Part of a small language model's weights.
Architecture: LayerNorm before each block, no biases in attention or MLP, tied embeddings.
Each number is 128 + 24 x the weight over its row's rms, rounded and kept within 0 to 255. Layers, rows and columns count from 0. Numbers have three digits each. The size before them is the row's rms in percent of the matrix's.

# layer 5 MLP down, 96x384, rms 0.0954, rows 29-95, columns 288-383
102:101116174124114122127180068083133171104140143102137138115133104171122102122128135141164126121112131119091106125106111166131072105139146089182126144136125079132168090135088139125108115130114090089129112138125101195090127189130156098131151159134147110154129144119159108101098130155138120153
096:102115178169115138138087115134155147103113100128108178131121130132099122092127147129148185130149134139156151160150096145128154122119137124132141154103121173154144103093099120152147129119125108162147085106144097109145105106101120134108136072132161133148132090108111087088100117089138130108
102:123162103142082140120146150143133108139135086170093105110111123118119151130156137133156148158144147137113142100128136069123103142098126101118118138142127180122159104129088118130179169121146133103118171129112126133155172130130151135123111141123126151111138094107169117105146090127109148100
107:144131114101120139119156151133149129156090145147110111128180082122079156093136120097097152127068114130095118152108122101136127120140155103138117134139146121094148125117083156115143125089158093152119134135162169112157113118146097155082137134118127139134145108126180128153117135122155137132
099:133139137141150149153103116114097096120110142145141140110169135148103115171103131157101118145133146065123151135145097114150091107147120129113154122102147167105128083109132164098138088141099169127116155117101127125160189098141147118118147135133148146147087143124120146089157139178098160120
094:126066131131122095110145115128135143082123112159140168094079147152129108126154133105148183129115104151135090155149107166165131173144097142095147184118156109130099123161090132084130128135129103101160126107126131142090105142127132157143117115112159164121143135137086114089131112156152133070
106:163104100135126150125102144137135145141113144107120165102133185114178148123092135109130106154160141146133116147131127109111112109125181104130107108122126079130095133132150132129153097124093152180153118176094125141137113130141123141111126144110131125096139146114118145150129158151142131155
102:132142107085113171159149121101117099144148087145132093121122107104154164149123141097124139123114107143092138079108148148144116124099093148126125156116135156107112121138086141093136089163167121122155134125143152158123154128121132144122107147152146165162162128113152125144145124128125076090
095:105101082066110132096139099096123150114126123109150130130102146148077152107119123161120162151146156094134168106142125127140114124132105137143142128112155120133136110121133063116162095116153136115104097078100140114132138117130212111121127143135176137119123182118125139119124115161121144098
105:180145124095131119146097140141095134100116110141150143110131102149121130135118123109147116110149103077135115130147131113143128154165144143147161114108117145113104143145139131111104127119119131119122127147123126150115146148120115157149156173132133149157108153151148176132123171114133159106
103:137145145108115096126132151117147113098120149170123139154104097084119110123143118084131142104164134084081104155129149102150134138128143130094120150116150125106134177123112136163099107132171115120065150121154122172131103082125092121155078113143086125105139160145107112108115147121109115185
102:074164138117141098143118111143170158130142113095103111131140131109165088149156154136099166161149113172110117158137118091129114108137111105125102164136086113120132124137129055126116154121154132078124138109126124113109094144068129091161096132131106135123106126143108102125086102153131141144
096:101136140138116109158117127126133124070083085136117135139088133128166132127114128125138147133160143143122166112100127122093132150110137134133147120124161092092108114129118136110110139099094122149118154125140122140120157160085213108098114139104128141159131143102113131155150085104156162151
104:128140091118151111110136149123068150118137139132115122102090172099163145153163124112139148117132158111149155154110102092115083128149118187147138142129153149127139134145100094132155136102098137128139095162102116113121173136115120116146178064126131121124116137101117117105082109156151146160
100:160140104106144176127164118146130150110173105149141152137122169155141142124140125120130100115147200148141117124103112134139100126139165127171155122137108099114127118132134064089163143110114149087135142174098136124104122129110124144169123116142109148138117159120129117123136117135107120152
103:125146157119114157134105123135110134148128133120132149133133091138103128135165116093092148154149171125114113135108116124163122096143107081111141108153121163087099095135117144122120126131140135115152160150143131140147179128120110123123094112121096095081117087131070165103092152164139128129
093:145163113108169143104109107143144128131140120123149144117127120108166106133143104129121125133136145099148171102147110150105124118138143138092151138088136170093151114160113116139172127146082156142156140117156159116106135089066135123121088109137113159121112166135118120138123077084146146166
099:109134159080165103130127144125164145154129106112144165112164137103125133156110117139161133151116128106156102145089132071136143109150149110182126103126103088140137166146128132149086080111124128124139123109172108163068147125118121126193195161172123120154112113124183149108083132147093132121
097:150184160120121110088094154152152160094089153100099165124132079134134086125128111116129080118169106087135105086156129139110107108126139130102145089119146104126132153104107161141145142080145127085199098117152137145074061125122111126069116127115112119104076132103134101137157139118132112119
103:113158100102152142149139164138094077162104137162152167121116167097125117188131111101146142116164144157084134092113157112113133085124129141103133126156123104130123171126125097150108135169127143148103133105141133108110130138137147156131132148098117127141154143099104156099135160110153092086
095:098154100084098092078146093116121118148159144139124048131115144109081128147096118163130144133129118125111150114101154157132139130152157095140133100115081155124148105120128175102162102147137105114158139090135117179163129094143115162152155158167123099140109138110118090130088124125158109109
102:118123127122115131137097167130139147160134144110104108136117167146132149164109129100158139094127176163098127117109116122116167112134126127124130135137137167115179121141167107140117123117115133113137115137091120116102172107138134116103131096119095139119140168148152101136127141153122127138
099:146153128179120142122105135154107106108139130157140119089165116118093116147088158096105159117160132137091163174132097160127120113127107127125131110100130122131115147103078073125116155142111142088138144111159116116117128111146121135137151108136117107152156176143121077134183112096131141103
103:134124141155142187150143132134141125160147166112090186142110116170156105105129144143152123160169121100183087097161140139066153100135133158106119149105151085140130148120139138116074125141121105167113123115119106119077108127117097145134078161079131158129130163150148141139125156126128136107
095:153100139105122140108111127133153098131155115119156131143108103093123150116154161176147171117081110165147104150132089151125141135127086082180131155107137128114133121115127143131106106111101092167139104083148126133114138098137142131147129090167110134132127144125105158149105100109128121110
088:156120128139144087154111124122123118147166096128116116102131131106128123132092149119113103181154111145135142135176172124101105128143109171089081128100118127163138170114134156111144131122124152152154102078156117119154119101082100098134120098147137183084133157131078113122128131137122111137
107:121103138124110132124150152153159118107109142126101142136136129131145106141110167159149151138135066156161099103162131121162118113112131131124082172133111140176174137126152143147073071095124123124077101122157096143110150182123050099136140115126147131119144143112119157149143126168156151117
103:089153123152152113112139153136126140123147146172116153109162103154159114138122137124143124107157103147097134168131099152115136153185142086137149147143153134124126157116168107168143162131124157105117106127171113123090094114135110145133134083164112129115097110114136147182135149114148142148
099:130132081125115132143105139155113109161085115154158116169152144114157109117128127144186145119137117097144122091070138130134120144144166108117124136108140158120151086109099131130070149140137117113128107110094139122181102118152102099095099130131145135140133096083121139073135124116137092112
107:138127075161123149131143101174145105130137155118151173146125080124122145134141104133129118103112115131118139118163144128142113131088117118149106127118093130148140113158139091161120097125142142094120132119116102155105152152155075101125184137146119123166134146155079145143116152135117156169
104:122105106112116134137151109149124130094098091121123091128092152117146106148105107117143118128104132153147121116094110178115142167115155133126153137097116134174151148109171166126145097135108146114111143111112126116164120129100173120124153128118121091138149161177141132145111101114133135121
095:136138110142097148155155144101126158132115069105127087132108115128115147162127104123130134128147116100168177129085157131154124086143124096120135134111129118163166137129137129153147143086076135122103137161102103157150154117125152106130131101128072112141112143098109130135103095112103152116
096:092160126163141111100090140127112100166131110133139154104129135110119148129104166134098112118108143116129126135067161118132126108121119128143101128128148138123148155119086126122143165126141137150109106117142119102194133105163103125146154126092094159104141145145158124138134110124127141137
101:124111139129168132145150114138092132142144142095144155139117124127135134125145086152113106130119119132164134169102114123165140110091133108169126084137144104102115121130107112133133130166140118132076118146149147176127107185144090140104118130123153122130149128082147109150144123104165135108
101:115084127117159094114128127152156097143136105150115136134109150109106082126115135142114106110088099122105107135153111110146174149139141152125113100085137157105084141124092160147125135123093156126123111092102091141160095141146131080133084140146107092105099127111082088138113106102145125154
099:131137120137134147120158127180134109077155145136081102131106109134096145115092128120130141137079110146144154163124136121103111099100137108110173134133127102128136139114094128111122123144110176107082123115135115138139092118132109132099092093171119099137112121150115131169129130108140155136
098:132083129120121056145107128127135124137100115126090103104143087104133169161117128131118160131123158149114124101070115140121129127107121092112120131110095156130114134134168101094138132112157129131147111104136096128110136146161129129180164141138101104131116120118163121152091073115124162112
102:110130120145107117158109114132129166140149182078150121127120075123132121149135142132096088124120101158163143177123123146115119116160106121105132140164139082144111132125140134160126136132119154095083098116125140130202092146137118122162134108149085121120163126139113118136124131106149146122
108:156135108103092134105148127102157147101124136118136131139149103159136107109108108105175164168073148146141117139144162120135107128104101129110142117144155106129137152138133194117134127112153077092149085116132108131085095145172165163100145160100148118150149120115114156165140122116163112098
103:137144150184088090131152113112161124156145144130129140096104125129133140089134136170078127109113099150108157103131095118131135142138169089121121113130122136133102132139110179129076131122120122150115092157141099153119132154138168128178106160126126117122130119139144134119136133156129131104
110:125140111110151096166108098123123134111120126118113117130128095138151127158174129144168101139128155140136158116106128199128132130158182150092119106149149146162118185111109097114146113097150143125123136128136134102099128075127159153182158117128121111093100118152149084169100122114101139131
102:118065128149070138126142081169122127116122142125146159133135094158113126159115107164123122100157101162164130087102165158136141090106089133143130112134144114155119124138147139144121145118125111108092129137118120124142156148168138117115085137149099127132146150133143141109165123119139125157
097:119110114108114088145135106082113115154115101119121107160114141077173190141156146148080126124125173092108123094127130166160101098141113102085066101097123116124138112129098151138071106167129116137141145088147098136122147127108121151112136140116138103128157152136102116154141116151151130104
103:109172109090120145097151106132144128093098115102088121141150127146128135129111137147040111125150136103106169114145089161142106107169148126077093149114097150113124121108093129117108132168152137134144101160133134142115134139101115106107140149131126154151087139134157139142127141146160097164
100:122131148092115141177107121094148138163123126121115127140152145139160120147168089186149097131137132111122131147179136121139115128123092110133130120166150121109137136118091136134135103151140151101183177145149133123098128152110146134103138108125136149146137149112107085171129145144134163134
102:190173092116074163135153150143157125133114134142143067150106147108108157130118100123130103151146112098126176118147157122128163119122118136134140153115089114153132124165148131116169122152129133092147118116134141114175139109138132090114134106123142181114125150138128114128091165152135125114
103:112089115150108116174116167111163127163133145138124106136106154064118143103122132134121194092126115092161085130088132147100159145118155141124092119132142145145122165131142093120096116108131131117137132123183092137151094136150113201129156095163123163141147134150108115103130174136092117110
103:144101111148122112156118140121146122137134137150120150157134128144088127102126107117111159107125116104142098129171158126132144146123109157114151122088143170132139108152115163126116098120084136143183117092125119145124131142146127111086096111107102114127145103176101154116148184122115164117
096:105121153116090119123111074150153113157131151139106157157122088121153164110088097170097107124126099127173118136158075145120101146123090130120125159135128170149117141147150148166149091146131156125135129153162146140112157168138136159170163110152089127157151130139136159161140158129161157173
097:162102090154106126132104094137170164166113118142129123148122132113122137149130134113194116140129107143119134094128127161127106168086165125132115094149115163149155165141150141138138122111112117147109101144154123103149139125164096080152086101122142084150102110134136144127149143099141127146
106:128100149133136108107097130133089161134125127129114116127138093140072105121123178074146169134146113117078119129100078095146140105114138101128088167151162152104110091081107124108094136097118087183134104134112158112133173140141133135099113148118139187124170121137130094111169117090120110136
105:180096129146136131167140159140149112154093109089137098120153136112113143150138142112136099101091142133150125148147152123097089128126145119108108154138114111162088092130129093122122106149117184170122155098113128143092135116080140146127143116134148083136180104097153140136149107145135172083
107:098106127142150146123146149132123114128169112095157200145134100089166127148116152123117126170098146124156081151062138170142125078127108107094125123084136089117143125143074111118145116128118134088123125167084129135113177176061107103123126155163102139103128217137104122147137134137159117134
104:162163125084112142115112131101110139126151099141143109170153128129121113120122091109142166089117101154086128118137141125166123171087141153109081084124124158127126134129118125149174107165139131170153120145146162093132134124157168115095123126115096097134121128103138162112144151132136147087
095:132106117143133125121119149146138147176133150136125114147121194130130100104141125163181124140143133152140137149122111112143141118122147122157117118122129086118116124107108079145122154131106143169131179099103126123131058114147162150102092151146106119103088109142099113133113116140101146119
098:141119137104143141152089092159133157145151107111133150158136152132137129156105122105122123125146092120141139156085099138110142120129083150105127102138105128156116145162173128181091086138112145126191093116145090100137106126107130150120159100173132131119152107142117096117129161103132114129
102:115138145131186128110171120125133180120104133142111126078140144127124106090089109122115105120123120121105138079135133197101195134157163173115117137128105091113145134107138147114142108162128143123176120142140126112124098110119171118123155134118130101152128121158119154135155126121134143114
103:150146163126134101160097111138155146085145098167130108147103116130103122114077124151169130156097158085118100107141063150153126104132160105098119124123141151141109129113114136140157118120111125172123101138112128136157161136128139080107159109169108085153132113115096145129159180094142162116
099:128119130140073118115149156140109138100102149145117134107140143144149154177146120180141099178130099121162144143163138135134122118132153093119137146151151084129143171126171140176129114127102151168107123132134105125100138102136098157163127081092143103145146106119139125186103144134143154126
100:138111147119101155160140125119107168140128084146156144119098101081147140119149151133112147122147128090133122065123114111145146080120105155142102160156159144147112150141137112090116132117166113105106093144131123144161135104123126115148123111100120154081145152133180154064125142136094099137
096:142147124129136087083142112135131123161104137170103115135113140174110153116129075167161139133147100139140111093160160159121097155115124117120153132102136090148132126131180088159130133124166143130088109125098094117112129151107140099141163135135149124108110138159135145148144118145151207085
101:160121137126127122118124091135103159109137108143187137114095144145152167144135103114190077123135115063145144069080162121110131158151127109128164177124156123158081144120114145075137152164134155140138117099127127120083094094121137148167112141128097067093128128104106085097134136148147148106
094:103148164173118160130115114138138132135145091159131088117112110111177094096116125133153129102089112102148162126133131149124115116084102148103098101091104123090120162119144143153081122143143119115149139109125133123111130157110095109126161095107141115150142136161101081133166165094143116142
102:135121123141105092161079177125129079150100122127111163124134160133120077106116119113139170173145067132129121126130140110100145153122131068081135093147137121116124103133125175151120177119167137098147123109144110095147109097136134175120143109141137137117115127133108124129128133105125134132
095:119160136133117139149124145121121150136113148162158121109135125114145092130129116111137132136109151111135136088164127167170119079142162176119157114154091117117124129165117131117075137117113181183097142133137109148072123141120108117132148123175144109132104094151081104093112132124115133148
103:157131119151144113130136100174120120135121140100128045143131123137155151106128133127132146132144104139141140088137148107149116110132112166134095106105130148105143110117114122118109105149121112171111138123112124122194164108083122109146081134100140123120119141117133121084114087137143131121
096:095115111145095143115116156128137171103124123140132134089146143123146118148138143068187146160124083146112151110087094158127123140142120123147101102154100137102136135147138092096155141102164152089138130129157107173131110097121103145140125136144115126111127074129150140134128114089131097160